Weights of a small GPT-style language model, trained from scratch on English Wikipedia.
Size: 2 heads of 128, 8.49M parameters.
Architecture: learned positions, tied embeddings.
Training: 270M tokens, 4113 steps.
Each number is 200 + 20 x the weight over its row's rms, rounded and kept within 0 to 999. Layers, rows and columns count from 0. The size before them is the row's rms in percent of the matrix's.

# down: layer 8 MLP down (transposed), 768x256, rms 0.0778, rows 373-385, columns 128-255
# up: layer 8 MLP up, 768x256, rms 0.0672, rows 374-385, columns 128-255
down373,087,191,203,196,191,194,211,190,212,185,209,171,183,219,208,179,182,204,194,171,217,210,193,187,162,204,222,190,209,212,203,215,202,204,172,194,217,190,197,227,243,213,154,191,250,241,189,197,200,170,217,197,218,209,228,202,224,194,180,258,187,226,194,187,177,207,206,193,175,207,190,188,201,187,202,222,191,170,212,214,210,177,207,191,178,190,193,184,217,223,182,207,211,182,183,190,222,194,185,179,189,230,181,217,195,195,170,208,207,213,200,207,209,232,200,193,230,182,171,223,190,189,177,240,217,213,210,181,216
up374,102,178,220,203,189,205,208,238,217,232,180,200,214,199,219,226,180,186,214,238,194,188,191,207,196,188,243,196,198,216,179,175,209,208,196,181,211,191,169,207,213,210,173,172,208,188,210,194,261,192,173,193,230,187,182,220,235,191,202,170,169,204,169,189,178,192,255,197,203,162,205,172,181,228,195,193,224,220,212,212,166,188,198,183,160,211,201,237,170,191,191,171,197,220,199,197,222,232,187,196,214,198,194,214,225,177,216,194,208,201,190,210,155,207,196,206,246,189,200,203,198,213,231,243,228,233,206,192,178
down374,106,208,193,158,182,206,181,198,202,223,226,198,215,190,182,207,206,202,212,194,214,194,176,178,215,193,191,210,219,233,239,206,200,220,198,187,187,229,228,195,221,231,209,202,204,177,205,183,184,186,213,205,162,195,185,196,189,224,196,197,201,194,259,202,214,204,175,219,195,182,182,210,213,184,182,205,200,181,194,192,223,223,176,196,200,182,202,165,197,213,214,213,167,246,175,189,178,199,206,200,204,176,224,197,173,185,205,213,197,220,177,141,181,206,243,167,220,185,215,175,190,231,193,201,223,153,183,175,212
up375,097,173,175,203,196,196,200,224,230,251,225,235,217,205,204,181,187,220,199,226,196,259,215,220,199,187,200,203,234,223,204,184,167,189,205,170,176,190,196,171,172,198,191,209,203,181,212,178,262,215,193,164,187,203,183,145,218,180,204,237,218,204,219,194,187,188,195,202,204,190,181,181,199,179,193,191,190,193,181,217,172,212,193,190,189,233,188,174,203,173,186,196,186,176,235,213,178,194,200,197,186,182,199,166,163,189,211,205,236,222,185,196,195,173,214,206,195,219,204,207,227,206,218,203,171,225,194,185,193
down375,096,195,215,202,184,215,180,211,210,195,192,201,183,209,159,199,240,200,237,195,198,194,212,207,199,209,229,209,201,197,160,224,181,175,176,217,206,186,184,187,211,173,224,211,199,234,206,205,169,165,235,242,180,215,218,182,183,160,214,189,204,198,184,200,206,210,238,196,190,217,185,222,189,201,219,235,224,200,204,212,215,190,177,200,175,172,186,221,205,215,209,189,177,228,224,194,209,201,195,223,196,216,190,196,196,197,211,183,200,198,213,160,162,199,198,222,223,211,180,183,191,159,195,233,188,199,229,199,212
up376,099,240,214,188,222,158,194,216,215,198,206,195,190,209,181,182,173,220,211,225,209,198,234,185,205,218,185,173,191,170,206,217,212,156,198,195,188,216,196,209,146,205,183,190,227,206,223,167,181,183,205,177,205,182,241,219,209,186,206,211,207,232,159,207,187,175,202,211,225,205,221,211,196,208,248,223,227,226,202,199,179,212,190,188,207,204,227,199,166,191,165,202,203,201,209,240,196,171,243,199,225,162,206,181,199,231,171,187,216,166,209,219,198,239,199,206,173,212,214,206,203,213,216,207,164,218,194,143,196
down376,098,190,199,199,158,179,195,232,193,201,201,201,200,188,199,211,198,183,184,169,185,194,192,202,188,217,231,188,222,178,194,176,199,230,255,220,208,224,176,189,200,205,202,182,198,190,213,179,201,213,217,194,221,165,215,224,217,219,197,174,201,206,212,192,217,246,204,185,196,184,204,205,225,242,180,157,176,190,177,204,240,155,224,217,174,193,151,196,180,198,206,215,211,235,192,219,209,196,213,187,214,195,196,208,223,196,232,232,188,239,193,173,211,162,184,191,172,185,228,212,192,193,210,155,201,169,200,185,160
up377,088,165,235,213,195,212,194,177,171,194,218,252,166,184,185,217,197,200,191,175,219,186,210,214,199,224,211,215,203,188,194,156,253,196,199,239,180,216,170,209,199,212,200,183,182,203,206,206,205,202,190,192,169,210,179,174,223,181,197,188,229,200,194,229,224,176,184,197,202,189,246,208,200,219,173,183,216,200,220,175,201,198,238,220,218,208,169,219,206,184,203,190,207,232,208,196,168,212,222,190,177,202,172,221,203,198,220,192,186,221,212,192,199,190,235,199,202,189,214,188,236,174,185,191,204,228,177,203,222
down377,087,213,195,181,205,188,216,223,238,214,214,156,232,190,195,181,229,165,185,197,201,239,184,196,226,187,187,214,215,203,188,164,205,213,176,163,204,206,214,197,176,199,219,210,196,190,188,162,171,197,176,184,205,168,172,232,191,201,226,247,212,227,209,197,210,211,223,209,158,171,196,223,175,222,209,201,168,223,200,247,226,213,217,222,234,203,215,184,185,181,182,185,239,172,196,202,208,218,178,172,192,220,243,218,222,211,228,231,194,192,238,197,204,229,211,216,157,187,181,233,181,195,211,185,179,180,198,208,204
up378,089,193,170,181,172,186,190,232,200,208,210,209,213,200,193,206,200,172,191,196,195,211,202,181,209,220,187,248,205,206,185,175,208,174,214,203,170,181,186,192,217,200,190,198,212,194,180,200,176,201,219,206,201,168,192,213,221,145,180,200,197,176,199,215,198,215,214,206,194,197,213,209,199,236,174,178,171,215,175,246,187,148,195,185,180,169,174,202,209,187,177,210,200,208,195,208,196,188,193,189,175,215,204,174,193,178,260,203,189,203,258,178,205,188,224,194,148,185,187,189,193,203,192,193,214,198,206,212,225
down378,091,190,187,207,219,213,186,190,185,202,216,191,196,190,212,215,178,154,202,164,170,207,181,198,189,204,208,205,184,205,212,174,184,194,214,220,192,203,227,218,200,218,223,197,199,214,177,220,230,203,212,204,185,177,212,196,185,212,177,200,205,209,197,192,229,174,190,193,162,208,182,158,211,210,201,208,196,184,182,202,179,203,199,175,219,221,188,202,186,213,193,212,184,206,217,181,191,173,182,249,201,182,209,224,214,237,177,177,192,198,207,196,196,223,187,197,176,243,202,190,218,185,207,152,182,224,230,224,205
up379,111,215,204,216,212,210,190,208,167,184,205,183,238,201,195,205,199,198,195,181,206,211,215,206,168,235,193,207,157,249,168,216,177,183,222,227,173,216,226,197,211,185,181,176,186,232,196,208,212,181,225,192,180,207,216,200,172,180,204,205,203,231,172,217,203,203,234,151,178,181,189,166,176,207,235,211,206,204,210,255,173,219,204,177,226,208,211,197,212,192,204,236,206,204,167,197,226,205,207,181,190,190,194,192,186,174,222,207,205,148,199,236,201,204,216,217,165,168,218,183,198,201,202,194,178,232,176,204,186
down379,109,223,175,203,211,235,185,182,191,193,178,242,192,194,178,210,208,187,180,209,169,191,198,208,231,164,239,169,225,210,189,197,163,175,207,214,210,179,178,207,195,204,203,205,180,180,232,214,203,193,174,177,180,195,188,213,219,201,228,207,212,225,192,186,186,211,196,202,212,189,221,193,194,266,197,204,195,163,202,194,219,201,179,181,210,213,210,213,207,187,218,209,182,207,170,198,198,199,238,210,234,248,187,237,241,205,173,214,223,220,194,192,188,201,204,226,179,179,223,208,185,213,213,185,226,222,209,192,222
up380,095,200,247,178,188,211,164,196,195,245,193,186,208,192,185,218,236,203,218,191,193,154,207,186,194,182,183,241,197,236,173,213,221,212,203,210,201,186,172,180,222,163,171,184,171,179,218,178,178,198,229,218,179,228,209,182,246,206,193,195,199,208,196,207,180,220,170,186,208,206,229,251,196,156,204,220,201,186,214,222,173,174,200,169,216,208,188,203,210,208,204,191,218,199,194,178,213,184,213,178,209,204,219,191,140,206,168,219,221,188,221,220,211,203,198,206,156,205,170,211,214,225,187,207,191,189,201,238,175
down380,095,195,175,205,244,172,217,185,163,187,202,205,201,182,182,198,178,189,221,192,208,178,214,202,184,171,213,222,219,193,238,197,202,221,204,214,186,222,204,205,179,224,219,213,221,216,199,201,195,187,196,199,193,189,151,208,169,217,162,213,206,215,177,128,223,225,190,242,198,224,180,180,188,185,225,192,158,178,208,221,169,191,175,214,185,185,203,192,191,173,196,175,176,190,225,207,208,173,231,220,201,211,169,172,228,207,197,199,211,208,201,152,184,194,198,234,221,207,179,196,200,192,201,215,205,207,200,225,196
up381,105,190,223,193,181,142,198,224,220,201,212,193,165,218,206,213,162,209,173,153,181,206,204,190,205,234,207,201,221,206,231,188,240,153,196,217,222,206,211,190,235,232,198,212,228,214,185,211,203,204,222,228,215,195,211,208,232,190,180,219,203,191,231,199,215,221,214,184,215,200,206,204,207,208,215,199,166,196,187,175,193,207,172,184,199,211,180,188,175,164,179,205,204,218,184,208,212,225,189,207,206,166,209,191,208,187,194,240,204,207,194,229,219,243,220,187,209,187,250,209,216,191,189,194,185,200,196,211,193
down381,111,191,193,190,201,200,200,186,188,187,191,196,201,215,196,193,210,209,227,210,220,197,213,177,207,199,189,210,210,175,211,247,210,212,169,212,247,200,205,237,186,194,217,258,204,192,195,175,197,208,190,177,210,193,201,197,219,190,201,187,187,225,167,226,158,183,207,191,210,224,203,220,209,206,174,177,175,184,186,234,190,213,193,196,203,172,203,184,164,184,204,169,153,178,233,201,215,221,217,192,247,207,206,209,175,213,212,212,215,225,212,179,212,214,236,175,230,227,226,201,177,207,242,214,173,165,189,177,188
up382,101,235,194,225,183,188,167,223,189,185,161,225,166,227,201,247,201,209,170,216,190,228,218,234,225,245,220,185,162,138,209,205,201,205,182,204,201,192,188,210,191,239,192,165,208,235,206,244,213,178,214,209,231,187,212,197,185,195,200,188,201,214,194,194,164,202,208,179,163,208,194,191,197,190,183,175,219,217,191,190,184,176,229,189,211,200,185,190,196,201,182,163,206,195,176,175,191,213,210,254,189,190,227,213,200,196,217,188,216,185,225,207,231,196,205,192,200,199,176,223,195,188,179,212,189,216,164,202,218
down382,097,200,183,178,194,197,183,175,209,219,213,167,217,189,216,189,176,184,188,240,212,221,175,190,195,167,194,222,198,201,241,196,225,233,174,251,226,211,184,199,171,220,197,192,220,212,202,160,185,184,192,219,186,210,187,190,205,177,198,181,178,218,214,191,231,176,200,188,182,212,192,205,217,208,182,218,208,215,215,215,220,218,196,236,155,180,211,194,222,190,205,173,176,202,207,213,240,198,225,209,214,212,208,207,194,209,191,187,185,193,172,184,222,211,163,215,244,208,230,203,229,175,191,189,211,182,197,215,210
up383,102,224,214,207,220,218,207,184,214,188,209,180,176,207,236,180,184,183,189,159,221,197,177,220,174,207,188,211,198,189,180,154,223,198,207,206,167,232,178,209,182,201,188,195,210,202,185,193,211,186,211,201,204,199,201,207,186,166,210,232,197,221,186,211,230,218,221,253,159,176,189,211,194,208,222,179,222,219,199,242,149,199,195,191,236,195,205,208,233,201,197,185,201,183,158,255,206,199,172,202,195,203,201,189,201,182,198,210,171,204,192,208,215,181,202,213,179,203,222,220,220,188,190,203,194,194,185,209,198
down383,105,236,195,188,186,216,187,221,189,172,215,186,201,181,199,213,209,190,223,174,197,207,171,218,167,162,214,184,209,182,221,210,166,197,209,178,198,193,216,219,197,219,176,227,208,179,174,202,211,196,210,195,196,189,175,163,209,243,207,195,192,222,155,200,222,224,160,215,204,198,257,210,210,221,199,205,233,212,225,231,248,179,215,175,197,196,169,180,186,215,165,210,208,192,204,167,179,195,219,198,232,166,206,238,144,238,191,170,200,198,173,204,209,215,201,198,200,229,203,183,181,198,214,217,205,223,183,183,198
up384,096,182,207,218,193,199,196,206,186,209,199,182,190,206,212,173,182,189,181,239,233,194,192,212,217,208,234,190,209,194,189,215,195,197,153,183,231,185,240,246,158,195,161,219,225,186,188,198,244,180,199,212,167,208,182,189,195,199,224,184,196,199,198,209,179,229,203,207,206,195,187,185,235,211,152,206,192,234,182,220,188,209,200,188,202,225,164,196,202,213,220,190,180,199,197,213,208,231,200,227,216,221,240,228,188,214,187,206,169,191,192,194,217,231,203,221,181,239,190,178,207,195,195,204,205,172,177,201,220
down384,102,161,185,167,202,162,214,201,189,215,185,198,184,196,194,224,237,203,212,208,201,194,180,214,187,202,167,213,237,262,206,180,173,204,201,226,183,232,180,207,232,196,247,192,200,184,194,193,198,202,209,206,195,209,184,223,211,195,199,201,187,171,215,171,197,200,187,199,186,206,169,187,174,222,223,227,184,203,241,218,195,191,218,218,197,211,203,196,228,183,187,216,235,183,194,242,253,191,228,173,183,157,176,177,181,192,180,191,193,221,181,201,173,204,164,194,210,153,219,198,173,224,236,223,183,213,205,187,208
up385,098,218,182,171,232,221,213,164,194,199,198,192,225,171,220,194,222,191,168,199,235,203,198,198,208,197,167,222,183,182,205,191,214,197,209,180,183,209,196,198,234,174,247,228,164,216,186,220,208,212,172,181,194,230,183,188,189,180,211,223,232,227,209,181,213,199,221,190,188,182,207,227,182,204,207,221,237,203,165,231,220,201,224,185,162,168,185,224,211,185,208,217,180,190,175,205,197,211,199,210,200,216,226,178,180,172,207,191,190,191,192,180,192,226,206,173,182,209,203,214,220,190,224,135,243,162,192,173,240
down385,101,166,225,215,202,170,197,209,210,232,192,225,208,191,224,234,219,190,173,182,209,214,242,179,221,213,238,170,192,195,188,176,186,247,201,226,183,183,198,186,184,173,149,194,191,202,185,203,209,173,170,176,227,197,192,191,209,216,206,189,211,177,185,195,175,217,220,209,203,247,175,195,238,172,172,205,176,194,213,155,188,194,202,213,184,222,152,228,170,171,202,209,163,224,197,173,221,222,206,195,196,226,188,188,197,176,220,179,190,213,179,214,195,203,182,176,253,211,197,179,199,202,198,203,176,210,166,181,179